Weights of a small transformer language model.
Size: 11 layers, 8 heads of 96, vocabulary 17143.
Each number is 128 + 24 x the weight over its row's rms, rounded and kept within 0 to 255. Layers, rows and columns count from 0. The size above them is the row's rms in percent of the matrix's.

# layer 6 MLP down (transposed), 3072x768, rms 0.0136, rows 1227-1232, columns 640-767
size [110 103 102 105 108  99]
[[104 117 102 130 130 142  78 137 127 157 151 146 112 127 124 131 124 149 156 136  92 135 142 182 114 131 195  76 121 139 146 140 127 110 122 142 129 127  99 101 148 125 121 127  77 170  88 148 105 125 110 105 152 142 154 111 129 107 176 132 119  99 107  97 131 108 114 129 164 166 105 159 122 140  85 193  75 106 161 117 133 143 122 128 118 134 114 163 102 130 133 127 135 139 125 118 146 120 154 120 137 125 129 149  93 117 157 179 130  93 118 135 154 124 105 151  84 100 146 133  96 108 122 135  98 109 105 113]
 [134  95 144  77 109 121 146 133 143 126 144 142 110 125  83 144 104 166  73 144 155 125 157 107 150 139 157 141 165 110 134 139 128 161 143 151 114 168 145  93 138 129 152 139  87  88 107 141 147 134 143 163 136 105 122 129 112 151 144 105 119 121 135 144  85 126 158 166 116 134 149  90 133 105 113 100 100 114 124 147 166 116 144 109 116 126 158 124 106 128 157 124 158 128  95 135  99 108 130 103 132 129 131 112  90 139 157 104 127 126 124  91 144 106 110  95  80 124 112 101 145 130 149 130 141 144 129 122]
 [144  79 119 142 160 147 111 130 137 138 164 139 138  88 118 142 160 144 140 140  67  96 137  93 102 122 130  89 145 140 130 165 159  62 136 150 145 144 122 130 125  80 104 107 109  99 121 128 174 126 174 137 112 190 120 117 152  96 120 142  71 115 131 122  98  88  95 174 155 156 102 149 145 121 103 154 133 115 126 141 110 134 137 143 140 122 129 128 130 111 167 118  98 144 132 140 123 134 141 115 127 131 122 149 131  94 125 123 146 137 128 149 123 135 100 114 111 112 126  86 162 132 135 162 124 144 108 174]
 [108 125 103 138 125 198 119 190 123 149 148 173 110 144 124 179 134 149  99 148 137 128 137 134 125 139 109  85 101 148 128 134 150 128 107 150 141 115 109  97 120 137 134 101 160 135 105 100  83 127 131 105 127  84 136  90 122 154 143 115 139 105 143 154 124 130 115 117 173 107 147 153 107 142 142 125 139 113  92 152 159  86 174 119  76 121 148  95 112 126  81 105 107 113 130 129 157 112  95 141 103 161 137 112  90  81 129 107 134 135 123 126 112 131 135  91  66 144 129 153 116 118 104 150 143 127 125 119]
 [121 164 151 123  66  61 149 139 165 170 124 129 133 148 107 131 137 123 135 144 104 133 146 112 156 162 114  78 153 132 178 146 108 125 116  96 148 153 116 106 144  90 105 121 166 106 102 124 157 131 106 134 145 121 126  98 128 138 130 108 123 134 125 169 102 139 161 128  90 112 109 136 165 143 110 142 173  97 120 141 126 126 157 137 136 155  92 141 132  57 158 144 111 141 130 117 112 109 142 183 121 161  93  82 101 150 153 122 149 106 141 129 139 130 125 100 150 136 114 149 131  87 122 159 165 106  99 117]
 [119 124  77 115 123 110 139 154 136 117 161  92 106 121 135 104 150 118 114 143 111 139 133 156 139 138 144 153 127 174 164 115  82 136 111 133 118 134 158 160  99 153 173 136 122 114  91 138 150 111 127 135 158 141 138 132 101 152 171 117 107 158 137 112 114 154 172 149 187 112 103 124 145 153 147 136 115  92 183 108 110 124 151 120 150 119 112 144  94 105 100 122  92 112 148 106  88 118 107  98 148 120 142 130 121 148 125 110 160 107 141 181 133  96 137 114 116 151 126 132 166 129 147 100 118 138 126 139]]
# layer 6 MLP up, 3072x768, rms 0.0218, rows 1228-1232, columns 640-767
size [ 98 108  98  98 100]
[[145 146 142 144 123  78  84 149 150 117  89 123 135 110 134 128 123 109 145 108  76 148 159 103 127 112 122 100 128 135 126 128 168 114 120 147 167 110 104  87 128 114 127 158 118 177 171 142 102 162 125 111 128 130 104 172 142 125 141 124 137 132 130 101 129  96 136 126 127  97 141 151 145  97  98 112 180 183 121 144 131 130 130 143 126 139 113 126 141 101 117 150 157 132 123 147 129 143 137 130 130 157 137 169 136 108 102 129 110 149 104 140 125 125 166 111 145 120 126 138 112 128 127 128 132 117 140 127]
 [130 104 149 128 129 166 137  98 140 137 137 147 115 124 126 135 108 144 121 102 121 114 164 119 112 131  90 116  92 114 128 129 119 149 193 145 111  96 176 125 114 135 111 126 129 160 156 149 110 129 129 121 138 126 145 122 125 111 131 116 156 132 167 133 118 165 103 129 147 162 141 111 156 109 118 120  99 130 121  99 149 157 172 121 136 147 142 116 100 138 138 121 124 110 168 149 113 142 131  93 142  85 121 139 132  93 146 124 119 153 131  90 107 163 125 130 133 180 160 183 128 125  99 136  85 134 122 136]
 [116 133 133 123 105 125 136  91 138  82 133 151 174 110 137 159 120 102 157 144 132 149  89 129 136 116  62 144 105 133  93 140 148 145 128 128  99 147 153  88 103  88 140 100 109 140  98 157 147  83 128 143 187 154 134 122 160 119 105 159 160 168  91 113 159 118 143 162 120 115 161 123 140 137 144 134 122 162  97  99 151 162  97 114 131 117 101 104 140 166 174 120 121 158 135 129 106  79 137 133 117 128 144 124 157 144  94 133 127  85  99 133 150 145 106 142 148 128  79 116 141 132 135  87 141 151 155 131]
 [129  78  97 115 127 169 128 105 107 127 131 155 111 109 135 145 123 130 138  97 160 102 107 137 118 108 130 169 168 133 119 129 164 157  84 136  72 112 123 123 144 142 126 132 112 153 160 177 113 116 143 106 134 100 139 161 140 147 140 141 123 120  82 118 116 140  49 131 126  93 122 109 128 133 133  91 118 160 120 110 123 144 147 128  81 121 111 126 102 164 130 126 101 111 167 172 141 140 120  79 166 122 113 144 145  77 114 112 159 143 159 131 127 141 103 142 137 132 147 141  90 157 116 128 103 141 138 164]
 [144 131 168 128  89 162 126  99  95 119  95 155 124 137 120 142 105 126 147 139 123 149 131 122 122  79 110 118 128  93 144 181 123 113 133 131 126  78 115  95 125 145 118 149  86 119 170 117 139 156  96  77 103  73  91 103 151  95 113 127 136 112 110 116 100  91 146 126 108 157 100 135 131 150 142  49 115 164 149 153 144  90 116 145  85 109 151 165 110 137 101 148 138 113 120 134 138 128 133  74 120 111 126 127  89  88 129 118 105 109 105 124 110 123 163 142  95 155 116 143 118 137  98  97 115 150  98 101]]